{
  "n_head": 14,
  "d_mlp": 4800,
  "qk_norm": false,
  "init": "uniform",
  "weight_decay": 0.0,
  "lr_head": 0.00354,
  "decay_fraction": 1.0,
  "decay_shape": "linear"
}
Each number is 50 + 12 x the weight over the matrix's rms, rounded and kept within 0 to 99. Layers, rows and columns count from 0.

# layer 5 attention value, 896x896, rms 0.0209, rows 189-191, columns 616-671
28 48 60 72 44 25 50 42 53 52 59 45 49 54 22 59 71 57 43 48 53 52 39 54 38 56 38 54 59 46 36 29 59 54 56 71 33 31 85 60 28 46 53 17 63 55 66 52 56 63 55 47 68 28 45 53
39 44 33 77 66 60 44 38 33 71 63 55 42 70 72 64 25 50 45 59 46 42 68 63 75 30 33 50 41 51 61 62 45 56 61 46 41 45 38 63 53 54 27 55 55 65 53 50 42 64 66 55 60 48 50 79
60 60 79 30 51 51 66 46 31 60 70 75 35 53 87 54 56 38 53 40 51 57 56 49 66 58 66 51 45 51 62 59 52 48 58 41 31 54 39 49 54 55 62 57 32 30 32 70 50 29 65 71 53 38 43 61
# layer 5 attention output (transposed), 896x896, rms 0.0259, rows 189-191, columns 616-671
40 55 50 62 32 45 58 34 68 47 64 46 36 67 44 34 67 71 43 53 70 49 34 50 48 47 51 55 63 43 51 29 60 54 49 55 31 31 77 75 51 69 49 38 50 21 65 63 26 59 55 61 42 18 37 34
30 36 20 52 62 61 21 25 25 60 21 70 31 67 69 65 35 43 36 56 36 66 53 72 56 34 62 37 41 66 25 61 44 74 50 26 49 39 50 37 50 61 22 60 49 51 58 19 53 66 57 51 58 69 62 76
37 46 44 26 53 50 36 45 50 55 84 62 64 51 59 72 36 22 54 33 62 40 44 45 56 59 62 36 50 46 41 55 56 61 37 52 45 47 50 56 45 43 56 65 40 62 47 70 72 40 45 90 49 53 49 45
# layer 5 attention query, 896x896, rms 0.0209, rows 192-251, columns 616-671
47 62 60 58 47 44 60 42 52 56 78 53 57 41 60 49 40 61 34 55 39 69 58 54 46 74 40 40 45 60 64 51 36 30 60 46 26 64 73 41 52 52 51 52 56 55 45 46 49 48 59 57 72 37 53 54
48 41 56 49 34 51 61 34 45 47 50 39 38 29 46 47 61 58 59 43 33 46 39 65 52 32 63 77 36 53 64 55 25 59 32 49 40 47 36 41 28 31 49 22 35 45 58 49 60 50 55 49 44 52 49 52
65 77 43 44 41 57 38 72 29 34 29 35 59 73 51 52 48 50 38 70 38 37 32 44 58 24 61 64 54 33 39 46 58 51 42 49 52 44 31 40 48 25 49 52 66 47 59 52 48 42 38 41 47 58 50 55
38 46 52 63 51 27 44 31 37 79 66 33 50 36 37 44 47 47 74 29 48 77 58 55 51 57 44 44 40 62 37 39 37 39 36 63 40 37 55 40 49 48 32 52 43 58 43 46 44 65 75 47 69 46 48 39
48 52 83 65 59 30 37 54 65 50 50 36 45 28 38 53 51 61 66 29 45 74 52 67 57 69 47 54 23 57 52 47 32 54 72 50 29 34 39 51 21 62 39 60 36 41 58 43 55 53 57 53 60 42 48 52
61 48 60 57 78 43 41 62 74 50 37 59 61 44 44 53 60 38 46 45 57 56 54 51 41 46 44 51 45 28 41 58 64 50 73 41 57 54 47 57 46 65 56 36 39 57 47 43 62 42 40 55 38 34 45 33
52 65 40 42 36 46 79 40 31 51 60 44 48 63 38 53 59 31 58 62 28 47 46 43 39 72 55 27 58 49 55 23 53 44 36 58 25 40 44 38 42 30 56 53 33 72 50 65 48 57 55 61 60 51 57 41
42 58 49 60 49 37 59 67 58 60 44 67 39 37 49 54 51 56 60 39 30 33 43 61 59 55 42 81 39 34 38 56 56 50 40 48 46 47 87 71 64 33 60 48 48 65 67 39 64 57 38 58 66 38 63 37
59 41 57 38 69 59 31 52 56 66 53 38 47 45 61 53 37 42 44 36 49 40 49 56 47 46 52 40 44 51 44 58 42 66 45 40 49 54 38 60 40 55 33 56 51 42 48 37 51 26 55 45 38 49 42 52
51 60 50 57 47 49 74 40 46 49 32 56 51 65 47 52 63 60 52 53 51 56 42 39 48 71 59 45 50 69 40 47 50 49 47 73 44 59 48 33 47 27 57 52 64 60 49 72 60 55 49 49 45 42 57 56
75 51 37 48 63 50 59 63 48 20 50 51 32 52 54 56 47 29 23 69 66 40 41 51 40 53 37 72 69 38 52 56 56 40 75 64 62 63 48 37 46 51 51 32 44 26 41 74 45 21 38 49 52 47 35 48
42 60 56 48 45 61 42 39 54 54 63 49 52 36 32 65 48 58 58 50 48 38 69 73 59 56 48 57 47 54 37 48 38 48 61 66 43 64 45 58 75 29 52 38 70 58 64 34 51 42 64 19 48 47 66 49
42 55 55 56 40 65 51 34 46 28 47 66 33 37 15 55 49 35 57 65 52 46 51 66 56 46 56 53 56 38 57 48 45 42 69 49 55 65 38 58 78 49 71 40 41 51 48 30 48 39 31 46 58 45 63 43
51 58 80 21 49 65 45 46 25 57 53 49 52 65 46 42 64 53 55 44 48 62 63 44 45 65 47 48 25 49 42 50 56 57 43 56 50 65 33 48 38 32 43 54 43 29 40 45 42 78 47 36 59 52 55 40
39 35 53 33 75 60 68 29 43 47 75 48 59 45 58 59 43 56 45 53 72 53 53 44 67 59 71 29 59 50 57 40 53 53 54 63 42 47 42 37 38 38 58 45 53 45 52 62 76 49 64 52 36 64 53 45
78 30 38 43 67 61 38 49 60 48 74 47 52 45 48 41 51 36 34 66 71 27 45 78 35 37 60 41 72 46 41 72 58 43 82 37 68 62 42 54 70 62 43 33 46 59 23 58 40 28 35 62 52 59 22 49
37 47 57 41 19 42 46 32 66 49 46 38 32 53 38 47 54 36 45 43 33 40 59 60 54 51 44 43 52 56 53 50 47 44 37 65 26 68 62 54 61 49 59 56 58 83 39 48 50 44 52 52 61 32 74 46
50 32 36 35 58 68 47 30 47 52 39 63 59 31 79 56 56 60 45 51 41 45 75 49 46 47 63 49 37 84 52 63 57 35 54 49 51 57 39 52 46 66 66 67 27 74 33 34 49 49 52 39 70 50 62 59
56 65 65 56 63 33 53 64 42 37 54 61 65 31 65 42 41 61 47 54 31 67 53 63 62 33 54 74 44 43 40 54 42 48 40 46 59 64 40 40 52 59 44 62 37 37 46 38 58 73 29 25 50 36 45 40
58 42 48 58 69 59 29 52 63 71 43 50 73 37 56 51 46 38 50 44 45 48 52 27 50 45 44 51 62 71 37 45 64 57 60 48 38 57 59 51 50 51 50 54 50 51 54 45 62 59 52 61 52 67 57 59
66 61 54 33 27 76 43 64 33 55 40 60 64 61 40 65 34 36 35 48 55 45 37 49 44 65 53 58 42 34 60 59 40 67 61 37 28 89 63 61 53 62 46 32 56 51 49 29 41 49 45 35 41 39 51 53
38 43 52 46 67 33 48 39 53 62 44 28 43 76 17 46 47 54 56 62 33 52 69 46 63 47 61 41 29 55 54 59 67 31 48 65 34 31 46 51 43 36 33 70 52 67 33 29 73 50 48 62 45 24 44 44
53 53 64 43 59 46 66 46 64 51 74 45 67 39 66 37 49 75 58 44 60 57 32 55 78 38 34 27 60 15 59 49 58 30 27 55 32 50 58 39 60 61 63 44 47 44 40 44 72 50 32 50 46 49 52 49
68 67 44 51 46 68 30 69 44 36 38 37 70 56 72 54 59 62 37 50 37 40 42 49 53 73 18 48 51 50 63 55 57 51 40 57 32 59 44 65 53 51 66 42 34 46 51 62 69 53 35 54 35 73 63 45
42 38 45 45 50 54 46 64 48 71 58 61 32 45 38 46 52 38 42 51 43 58 59 50 49 47 60 56 45 38 47 54 48 47 46 72 39 76 38 29 21 28 60 57 39 38 32 22 58 38 47 81 49 44 43 61
34 49 62 53 33 43 31 81 20 41 31 40 31 41 48 22 44 37 41 33 42 28 59 47 51 49 56 57 53 47 43 48 37 54 45 42 57 37 47 56 62 58 39 62 74 46 47 37 57 64 49 54 56 41 59 61
50 46 54 55 45 53 46 34 44 30 45 41 47 41 66 62 57 47 26 55 28 25 51 61 72 59 41 38 43 46 41 52 45 40 35 53 61 54 33 49 53 23 66 49 51 63 55 27 72 63 75 39 42 54 71 35
32 63 55 73 39 58 42 70 85 56 37 78 46 68 45 74 64 66 48 48 35 25 59 61 43 73 18 37 62 39 57 52 67 37 34 50 51 34 44 42 53 39 42 27 58 62 46 47 46 40 33 57 57 48 59 54
36 52 38 50 49 62 40 60 35 60 60 57 43 59 51 56 57 44 60 49 26 38 67 43 68 49 46 60 26 40 61 40 66 62 49 58 44 49 39 45 44 22 56 45 33 50 43 32 53 54 54 73 54 53 46 43
54 50 60 77 73 31 39 30 42 49 47 45 39 56 35 46 32 40 33 74 47 33 55 43 39 60 54 44 53 46 18 53 28 90 53 44 44 48 61 32 50 22 71 27 51 45 44 52 57 37 62 30 50 64 78 35
40 46 49 60 34 45 27 51 69 65 41 51 53 47 23 59 62 40 63 49 37 35 45 28 27 58 57 64 72 56 44 59 60 38 39 48 69 37 52 66 59 29 71 43 64 53 58 62 40 46 44 52 54 45 68 60
62 22 40 26 64 42 82 56 35 70 46 67 66 47 66 50 49 48 56 45 36 45 47 75 60 52 45 36 66 60 60 61 29 35 56 32 46 58 36 29 44 43 21 67 53 48 47 33 58 47 38 38 67 53 55 53
56 38 55 50 47 59 39 42 58 45 48 64 54 54 59 61 43 60 49 42 50 50 77 36 69 61 39 45 37 59 50 58 61 49 42 45 57 46 58 49 62 56 47 32 53 60 53 50 57 24 48 51 55 37 56 42
42 42 59 61 70 33 53 42 64 63 55 43 52 47 47 62 51 69 67 37 32 49 63 63 38 68 44 36 42 78 61 49 32 62 27 51 37 57 70 38 39 61 58 31 45 65 68 48 54 61 66 43 55 46 50 50
47 39 49 72 60 49 52 21 49 58 55 36 45 47 36 61 39 57 57 48 51 73 54 58 50 66 73 55 42 67 43 35 35 54 68 71 36 30 53 44 56 57 45 41 69 52 44 58 40 51 75 27 43 50 51 44
48 37 54 43 58 65 40 47 61 67 57 51 44 35 50 54 40 53 61 36 56 57 44 53 44 51 42 59 22 77 46 57 34 40 50 50 43 60 57 40 60 62 49 48 52 25 50 44 50 64 50 50 48 31 72 21
51 42 53 41 64 67 43 68 68 39 41 59 58 45 56 46 53 50 51 54 64 44 40 39 51 38 41 35 38 58 51 65 63 52 63 42 58 40 54 47 50 63 67 48 53 41 45 44 51 45 39 54 52 54 49 44
48 42 60 39 43 61 48 62 57 42 36 53 32 64 61 33 45 47 34 59 58 36 47 56 49 32 69 40 55 37 54 55 64 41 73 43 61 54 56 43 46 54 51 52 54 63 40 41 35 58 23 50 55 64 53 43
61 58 61 33 51 45 47 48 56 65 45 37 51 41 34 53 58 48 53 39 34 50 49 59 46 61 44 49 48 45 31 59 36 70 46 36 37 48 59 54 40 36 44 53 53 46 48 25 61 66 48 48 38 46 59 59
64 64 40 76 63 47 42 63 52 44 48 40 22 68 54 48 63 37 38 56 64 55 45 44 53 40 51 58 62 34 49 62 88 51 65 43 84 49 36 42 38 45 50 62 49 33 42 47 59 34 28 67 39 49 37 44
47 48 58 56 55 38 64 45 55 61 74 47 55 38 59 56 40 27 58 42 54 66 61 40 58 57 65 72 47 61 36 38 36 42 61 62 40 56 62 37 63 77 38 40 58 63 52 71 56 02 79 61 68 36 41 53
46 58 58 47 45 34 31 44 42 74 63 54 54 49 35 43 52 56 59 57 35 51 56 70 52 81 54 42 31 58 42 41 38 48 36 55 31 52 43 62 50 36 41 49 51 40 54 29 49 68 65 41 67 40 63 31
48 54 42 51 50 51 45 34 33 62 70 37 38 72 56 51 38 35 52 53 49 73 70 44 40 56 54 44 52 60 54 54 65 58 59 47 48 31 45 32 27 50 65 44 38 54 60 67 59 47 61 55 61 79 49 36
51 54 25 61 55 69 52 67 56 54 78 40 61 36 68 55 43 29 40 50 44 39 49 55 48 24 39 65 42 46 75 59 60 39 64 39 74 65 49 54 55 52 72 45 36 51 60 60 58 13 40 43 51 45 26 67
48 58 36 63 42 53 52 68 54 27 47 59 46 54 68 55 36 50 39 56 62 53 45 46 33 46 35 60 68 42 56 45 44 41 61 69 49 64 51 49 55 71 79 47 48 46 44 54 32 38 30 75 47 42 50 59
55 59 51 43 74 28 40 53 57 50 62 25 51 47 52 38 44 58 55 51 64 55 33 67 77 31 51 50 57 24 39 47 45 38 59 33 51 57 65 62 59 33 52 66 45 43 36 51 59 53 56 29 48 46 52 69
33 60 72 58 59 40 43 45 60 50 59 66 55 69 30 37 67 47 54 41 51 67 50 51 36 81 58 48 53 49 61 27 49 69 51 58 35 34 40 53 48 46 34 54 52 55 79 51 48 44 89 53 43 62 47 45
33 38 48 62 37 49 44 52 52 60 57 48 53 51 45 45 45 64 45 66 44 30 52 48 45 67 68 46 59 50 60 44 59 55 46 61 34 36 39 45 52 44 35 30 54 64 41 51 47 45 46 65 51 47 42 54
56 54 49 47 53 51 49 44 73 34 72 58 45 46 63 54 62 32 41 33 67 60 45 63 49 32 25 36 58 49 52 52 47 46 66 62 29 56 64 55 69 49 65 48 32 54 44 81 51 39 49 46 61 32 52 29
53 54 54 39 69 37 69 47 40 59 40 50 39 28 54 32 42 69 37 59 51 52 44 63 48 48 71 52 33 68 61 39 31 54 62 33 59 46 43 51 56 52 45 66 49 50 53 38 39 62 34 50 49 37 46 50
37 47 50 56 59 42 58 37 53 33 39 66 39 46 37 52 64 61 52 41 71 66 43 62 35 48 56 33 65 51 58 36 58 47 62 50 34 52 59 58 50 74 31 44 39 77 50 57 40 50 58 60 62 33 48 47
75 54 71 44 52 74 63 79 55 45 66 50 50 25 77 44 61 44 41 43 59 46 62 46 55 42 46 39 56 56 48 41 44 59 55 43 45 88 61 41 53 65 52 53 30 45 32 49 59 79 42 44 58 59 72 49
46 75 67 73 32 25 40 51 49 21 40 60 42 65 69 50 32 51 24 21 56 46 46 51 64 47 42 60 48 39 56 50 40 54 39 37 27 40 39 38 43 54 40 53 55 55 58 65 65 53 55 58 67 64 62 40
32 37 38 32 54 65 64 48 31 47 62 44 59 56 55 47 53 47 56 54 36 40 50 46 65 51 43 42 27 33 59 53 34 53 55 48 44 60 24 43 54 46 54 37 49 36 34 19 53 69 21 48 49 37 62 43
32 45 41 48 48 36 48 36 68 69 51 53 50 35 59 46 57 65 41 37 40 52 53 70 36 41 57 54 45 72 52 58 39 43 37 52 40 56 44 35 57 65 52 63 65 61 62 58 57 46 71 76 53 38 70 47
64 49 49 33 52 68 54 33 65 45 53 44 67 69 44 53 63 66 52 55 54 60 59 48 52 52 48 51 55 56 39 62 40 26 27 59 43 55 34 58 42 35 52 57 22 59 57 31 52 48 40 51 43 37 53 45
57 67 64 54 63 49 49 48 45 58 71 19 45 33 75 44 54 46 51 60 47 58 55 50 66 52 62 58 29 53 48 50 57 12 30 45 60 54 64 49 34 48 48 44 38 35 51 45 49 48 43 54 48 44 50 56
37 32 50 60 41 60 64 35 46 52 59 63 46 45 67 62 66 31 36 44 37 19 57 66 47 35 38 44 40 54 70 62 43 59 54 44 81 49 37 45 41 62 50 55 56 58 37 43 45 45 26 45 51 57 53 64
50 46 49 38 29 50 50 43 34 69 49 58 23 29 61 53 56 52 36 38 33 65 58 68 22 38 80 55 43 69 67 44 36 44 64 59 30 61 51 43 32 33 53 61 50 39 53 71 51 44 43 47 45 49 42 61
71 45 37 40 53 36 56 43 43 35 54 60 33 50 53 50 44 54 70 50 30 35 65 57 42 36 58 53 57 76 50 60 44 44 51 28 35 59 22 49 53 67 34 38 42 65 44 57 36 32 37 47 69 39 46 41
# layer 5 attention key, 896x896, rms 0.0209, rows 192-250, columns 616-671
61 63 59 31 59 42 42 52 36 50 50 55 57 43 23 30 34 36 40 41 33 48 44 53 65 43 40 46 64 43 63 47 52 54 53 37 52 68 49 55 48 15 62 67 36 49 55 42 59 44 56 55 48 64 44 50
60 39 60 48 61 53 28 62 51 50 43 35 46 53 51 41 62 50 44 63 55 30 49 61 41 53 43 71 68 33 49 56 43 41 70 40 54 43 67 43 48 47 49 56 23 57 46 37 54 57 41 59 66 71 68 42
72 32 54 22 46 58 24 34 67 50 60 38 43 33 52 50 65 52 58 45 72 45 52 45 50 68 39 35 49 37 37 42 71 48 54 57 60 38 69 38 55 54 28 28 38 58 47 63 65 49 51 55 69 63 58 46
44 61 63 63 45 59 62 60 60 34 53 60 54 57 37 61 54 38 35 54 41 49 55 49 60 44 65 49 56 65 60 63 66 57 52 36 64 59 38 61 48 51 63 67 51 29 42 68 61 48 58 34 39 38 37 53
30 60 41 48 49 62 58 50 38 58 53 42 58 54 50 42 37 58 23 58 34 46 49 51 45 42 72 44 58 55 71 54 48 49 45 57 63 62 34 40 53 57 61 47 59 45 39 35 51 56 42 48 38 38 46 33
40 41 30 37 49 68 45 47 45 69 53 50 43 26 51 65 25 57 41 49 57 64 54 73 55 47 44 46 46 59 52 44 38 72 37 45 26 54 41 58 38 45 40 54 34 49 51 55 49 42 51 56 58 83 63 46
57 69 58 58 35 33 47 47 36 24 62 41 38 48 38 30 53 44 41 36 61 46 49 45 47 65 52 43 53 69 49 24 46 60 87 24 60 49 52 60 33 43 65 53 49 46 43 63 67 45 46 36 50 37 37 50
73 45 35 69 60 40 49 43 69 31 62 53 63 53 53 39 51 44 45 36 53 50 48 37 60 56 44 41 53 58 53 37 73 58 46 58 79 39 37 24 67 49 50 66 48 49 59 64 51 51 38 50 43 72 59 50
55 47 57 51 68 64 62 43 57 57 69 58 57 64 54 39 67 48 65 57 38 48 55 50 36 31 57 64 42 39 56 81 48 42 33 67 36 49 43 45 51 69 31 35 33 56 31 56 54 48 39 59 55 44 47 62
48 54 57 67 33 43 55 71 43 43 45 53 54 46 26 49 46 40 38 45 41 44 54 42 51 61 51 31 47 51 54 27 77 57 76 45 74 56 45 57 49 29 73 76 76 47 49 34 62 56 46 38 53 50 54 67
67 31 65 58 54 45 63 52 29 62 59 43 46 47 60 55 39 52 51 57 61 57 65 72 47 57 50 45 49 43 39 35 34 58 63 30 31 55 56 52 43 53 46 45 49 56 48 59 33 58 55 74 44 54 36 70
58 51 46 66 56 37 42 56 57 44 53 59 67 47 55 51 55 66 42 52 36 36 47 41 51 22 63 40 41 77 51 66 61 57 53 70 54 46 50 44 68 39 45 54 43 49 51 53 39 46 44 65 48 61 50 65
65 46 48 51 70 51 48 56 52 55 58 46 42 43 50 50 45 30 46 68 67 40 36 52 27 60 30 57 62 32 39 40 58 27 50 51 51 42 68 47 44 37 45 57 60 41 68 57 50 57 41 46 46 59 54 49
40 41 41 46 30 66 42 50 56 56 53 48 52 37 55 48 49 64 56 53 34 63 62 48 56 34 59 55 59 42 43 89 60 48 47 54 58 61 43 34 74 48 63 58 40 63 49 51 63 53 47 68 45 54 48 54
39 47 61 57 43 35 48 50 48 44 55 48 31 39 33 43 56 36 50 29 53 60 62 28 42 59 29 54 47 69 64 49 57 69 33 54 38 44 24 46 49 24 68 76 29 40 21 48 49 72 33 37 39 27 78 37
38 51 68 63 84 35 47 46 42 58 43 62 25 49 42 49 49 62 57 46 71 49 40 49 38 81 54 54 55 48 51 23 49 43 55 54 20 34 43 50 49 50 56 44 65 52 57 60 40 44 62 45 51 31 50 43
60 29 48 48 65 46 59 55 59 62 69 38 35 25 46 53 45 49 45 51 57 50 36 74 64 64 76 41 53 40 56 38 39 38 56 55 74 46 27 64 50 74 59 30 51 37 59 38 49 63 52 48 49 53 45 57
44 51 47 49 39 57 53 60 76 37 38 32 42 36 38 60 44 30 75 44 48 35 26 67 43 45 53 62 58 40 69 32 67 27 51 53 70 49 47 44 64 61 52 54 53 61 65 41 66 38 38 64 52 57 40 53
40 58 23 60 36 52 36 50 33 59 47 41 55 71 57 40 52 66 52 81 36 40 53 58 39 42 43 70 37 39 46 81 46 56 50 47 62 57 39 29 65 41 74 48 37 47 53 52 51 25 45 48 46 76 56 51
25 45 41 41 54 58 62 65 49 43 31 60 18 47 44 44 34 52 32 57 35 46 36 62 52 42 53 54 61 48 72 37 40 64 35 58 36 32 31 57 35 46 60 58 44 40 42 51 35 32 41 34 50 55 78 54
69 66 53 38 62 60 37 47 35 44 46 58 41 46 61 27 55 50 55 57 34 60 66 52 56 54 41 50 66 47 40 38 46 47 51 49 47 41 66 64 56 60 31 61 42 56 58 56 59 38 58 61 47 75 34 36
62 43 63 52 28 72 47 44 69 37 67 28 59 52 55 56 60 47 47 36 37 53 37 48 58 67 72 45 59 43 55 47 58 25 53 59 72 41 54 58 52 69 71 43 54 46 55 57 38 50 47 44 57 47 36 61
53 67 50 49 36 71 45 52 36 50 58 37 43 64 61 38 48 54 34 65 40 53 68 45 57 43 42 44 54 48 24 95 36 68 50 55 57 60 57 45 58 37 47 57 59 46 44 58 35 52 34 46 57 54 69 33
61 57 42 35 64 53 74 62 44 65 64 56 47 64 43 44 22 35 51 51 46 56 60 52 72 27 50 63 45 39 65 67 48 38 61 20 46 44 53 54 51 63 54 63 24 41 39 54 35 51 54 53 61 53 56 40
50 33 55 54 37 70 68 56 36 55 37 55 51 51 57 56 50 76 41 55 35 38 73 50 64 45 61 44 59 57 46 76 38 48 51 52 51 39 53 61 61 63 44 43 27 50 44 42 37 57 39 54 45 58 41 54
67 55 38 72 49 50 50 30 56 74 72 47 56 74 35 39 47 43 41 68 32 47 51 58 48 52 73 47 52 55 55 72 26 48 81 62 58 23 57 43 41 44 44 44 76 44 82 43 36 45 56 29 63 27 65 51
49 36 50 47 40 35 54 39 37 75 67 45 55 29 28 53 54 41 76 45 52 49 60 46 50 52 40 43 55 58 61 62 52 46 51 55 65 67 37 51 56 42 68 41 45 40 40 40 39 55 49 42 38 47 57 37
46 38 26 28 74 60 54 38 41 54 58 48 70 25 57 54 49 41 52 38 47 52 42 69 75 27 59 35 47 37 48 50 54 45 66 44 51 41 76 41 51 36 58 49 32 44 47 36 40 49 31 48 44 49 60 72
49 37 49 47 30 58 67 64 44 54 45 29 77 37 64 58 56 56 59 65 36 56 72 53 35 60 64 50 53 62 52 99 50 43 43 52 50 60 58 45 59 63 52 48 47 56 40 49 59 70 44 69 51 64 59 43
48 77 69 42 61 38 28 40 33 52 57 38 50 33 47 48 52 50 53 56 67 56 33 39 48 47 56 48 45 74 54 41 43 61 42 62 53 63 30 67 46 58 32 61 33 48 61 32 56 50 76 52 50 65 23 43
33 41 51 27 62 52 57 52 57 64 65 20 43 43 61 56 53 49 41 34 71 47 41 68 73 39 65 25 55 41 31 14 42 45 55 66 38 51 74 56 41 60 41 52 67 62 54 49 55 36 49 31 28 68 51 53
38 53 55 66 36 59 55 59 57 44 65 56 49 75 44 27 59 63 67 54 48 62 59 47 30 58 46 58 44 60 48 37 55 47 43 55 62 61 23 52 55 54 50 21 47 36 54 54 42 29 50 53 44 49 56 59
25 43 14 58 38 62 45 69 40 40 68 57 53 61 49 23 27 69 42 29 55 54 84 46 56 69 73 50 52 55 42 57 36 58 38 52 44 60 37 54 33 46 46 65 29 44 58 47 31 47 61 73 29 60 51 33
47 56 49 61 26 46 49 58 36 23 69 56 48 71 41 27 56 39 42 53 50 71 59 42 53 56 68 66 59 61 57 46 51 51 47 51 60 74 31 45 41 46 49 71 50 49 49 51 35 58 44 58 63 63 34 57
58 58 37 28 52 54 59 43 47 29 47 42 47 39 45 50 51 63 43 48 47 52 46 44 50 43 57 48 51 38 46 50 59 56 44 29 63 56 51 59 35 32 34 58 45 47 48 54 45 59 30 52 61 67 55 57
31 62 54 58 38 51 34 38 50 39 57 53 39 59 49 55 45 46 37 52 33 68 59 23 50 49 55 53 41 55 53 57 44 39 52 43 50 48 40 52 55 52 48 59 42 71 58 59 44 54 47 52 31 31 41 63
50 42 44 48 34 45 50 57 59 76 55 39 48 45 46 48 42 57 24 46 50 54 65 44 62 51 34 58 46 47 58 52 55 63 38 73 38 49 38 58 46 60 39 32 60 55 28 66 37 46 32 71 53 56 68 22
58 28 50 43 65 44 56 50 52 63 45 42 52 36 53 66 55 58 61 45 70 62 52 57 53 43 41 54 50 38 38 51 30 59 48 49 54 42 56 49 51 55 65 33 33 49 58 59 58 45 70 51 53 68 57 37
35 52 35 43 45 45 49 48 56 47 47 62 66 53 59 51 37 51 38 47 37 45 72 47 58 40 48 43 64 66 59 50 63 46 46 60 55 41 30 44 59 53 66 57 45 44 51 45 48 38 46 49 44 74 46 41
68 08 63 34 58 65 60 50 57 59 54 38 31 31 48 55 66 40 61 47 50 53 59 63 39 64 33 39 42 43 35 50 44 54 50 55 49 21 54 53 62 60 59 36 61 47 63 42 52 41 56 52 65 47 57 34
39 51 41 55 27 46 43 74 32 45 67 53 43 33 41 29 31 51 35 43 56 56 42 49 67 45 53 39 68 40 54 54 52 66 52 61 47 68 63 50 45 26 45 49 43 48 35 44 35 58 52 45 25 34 50 59
32 59 37 57 30 56 45 56 46 39 38 52 65 49 61 51 38 72 38 51 38 50 36 49 52 42 49 56 66 43 60 58 56 52 51 51 57 65 47 46 50 38 47 67 34 45 50 45 37 51 35 58 44 69 39 48
26 61 37 45 49 40 52 57 36 33 51 64 60 55 48 47 47 63 47 55 48 53 60 63 60 34 74 51 49 70 48 24 32 54 70 39 49 64 30 66 23 54 46 62 52 59 48 42 67 38 65 52 34 35 31 45
70 35 31 25 68 47 54 44 54 32 45 44 56 58 57 47 37 49 66 78 72 44 43 43 65 49 53 60 57 31 62 55 33 32 48 45 55 35 50 50 33 49 46 51 58 54 55 45 30 52 42 68 58 42 33 45
58 42 30 34 58 42 56 50 28 55 41 43 47 74 41 42 47 49 73 54 60 60 45 45 46 39 44 68 58 31 48 32 54 40 59 48 48 36 83 42 40 56 62 59 52 55 54 54 49 29 43 49 67 38 31 60
79 43 54 56 54 55 62 53 42 52 67 46 55 61 42 46 60 38 52 51 85 60 50 49 56 38 37 45 24 37 56 59 23 44 43 47 37 47 62 55 40 66 47 36 60 51 42 48 36 53 46 55 51 36 57 54
35 53 57 53 40 50 69 49 56 47 45 42 49 30 48 57 59 54 51 40 37 62 58 41 59 59 43 53 31 60 47 56 59 42 38 59 61 56 29 46 54 43 56 52 46 57 42 56 47 64 44 59 50 56 43 36
16 51 63 59 53 37 47 32 59 51 48 71 40 40 38 44 49 55 36 20 48 84 55 46 49 87 72 54 54 85 63 03 47 47 53 70 53 51 22 18 49 19 65 55 74 61 44 50 54 45 67 32 60 30 60 40
55 39 72 44 58 36 41 52 71 51 66 46 54 54 41 61 70 79 68 46 52 49 32 61 37 46 39 49 57 45 47 27 50 30 55 60 49 39 39 45 47 56 52 45 62 68 53 55 72 51 60 57 36 50 35 68
42 48 42 75 44 44 30 39 45 55 50 46 50 77 36 58 55 59 71 63 42 70 62 57 32 53 64 82 58 71 42 40 65 78 42 39 34 66 28 41 67 49 42 46 43 49 53 57 48 47 43 59 58 67 72 46
73 58 67 50 48 39 50 50 67 60 53 32 51 57 42 46 57 54 37 49 54 51 60 47 32 65 43 42 37 68 26 54 60 54 49 44 33 56 79 35 43 42 46 46 65 37 60 32 50 45 52 72 64 50 45 22
35 58 54 60 52 28 43 35 40 62 40 50 26 37 42 33 35 57 73 68 38 71 54 54 54 70 46 72 26 60 56 48 40 51 68 50 33 40 36 64 46 34 47 47 34 51 45 49 54 43 63 58 36 52 56 30
67 36 38 41 50 26 75 44 36 56 56 50 44 18 58 59 50 50 54 45 35 64 58 48 44 35 53 21 29 54 56 64 44 41 36 38 61 34 58 86 36 53 38 34 53 50 62 49 47 39 64 34 67 56 41 40
61 39 43 57 42 56 45 45 32 54 39 55 60 59 66 43 58 56 59 64 14 45 71 43 30 37 51 61 46 54 43 99 42 71 48 41 66 47 44 34 56 60 64 63 44 47 43 65 59 44 50 47 45 57 46 59
58 24 57 47 46 28 59 44 68 55 40 43 40 50 24 78 55 39 54 42 58 37 49 76 56 60 66 45 36 73 50 15 45 54 47 56 45 33 38 49 60 45 51 27 74 64 51 62 42 41 54 29 56 33 70 65
55 32 57 49 36 68 22 54 32 57 47 43 42 43 45 50 64 51 76 39 53 52 42 52 55 38 25 32 65 31 48 54 52 64 40 44 58 56 57 48 58 52 56 62 38 42 40 59 40 55 36 48 53 56 56 52
68 30 76 53 80 71 41 66 45 45 38 55 36 68 57 36 32 30 43 66 61 66 61 72 39 53 77 54 52 46 54 49 29 63 77 48 51 52 52 38 39 46 25 44 81 37 41 55 53 68 61 26 46 30 57 47
51 43 54 66 50 65 52 65 61 58 56 53 63 52 41 40 35 31 69 51 35 68 76 61 42 60 83 57 63 64 40 80 60 56 53 53 70 57 34 51 61 68 51 54 54 46 56 22 53 71 48 37 46 44 82 38
61 43 60 61 46 60 58 49 43 29 52 50 47 67 50 50 67 54 35 59 46 48 66 70 33 41 80 65 31 60 62 52 44 58 70 55 56 47 44 28 48 64 43 37 71 67 47 56 49 54 48 47 68 49 59 54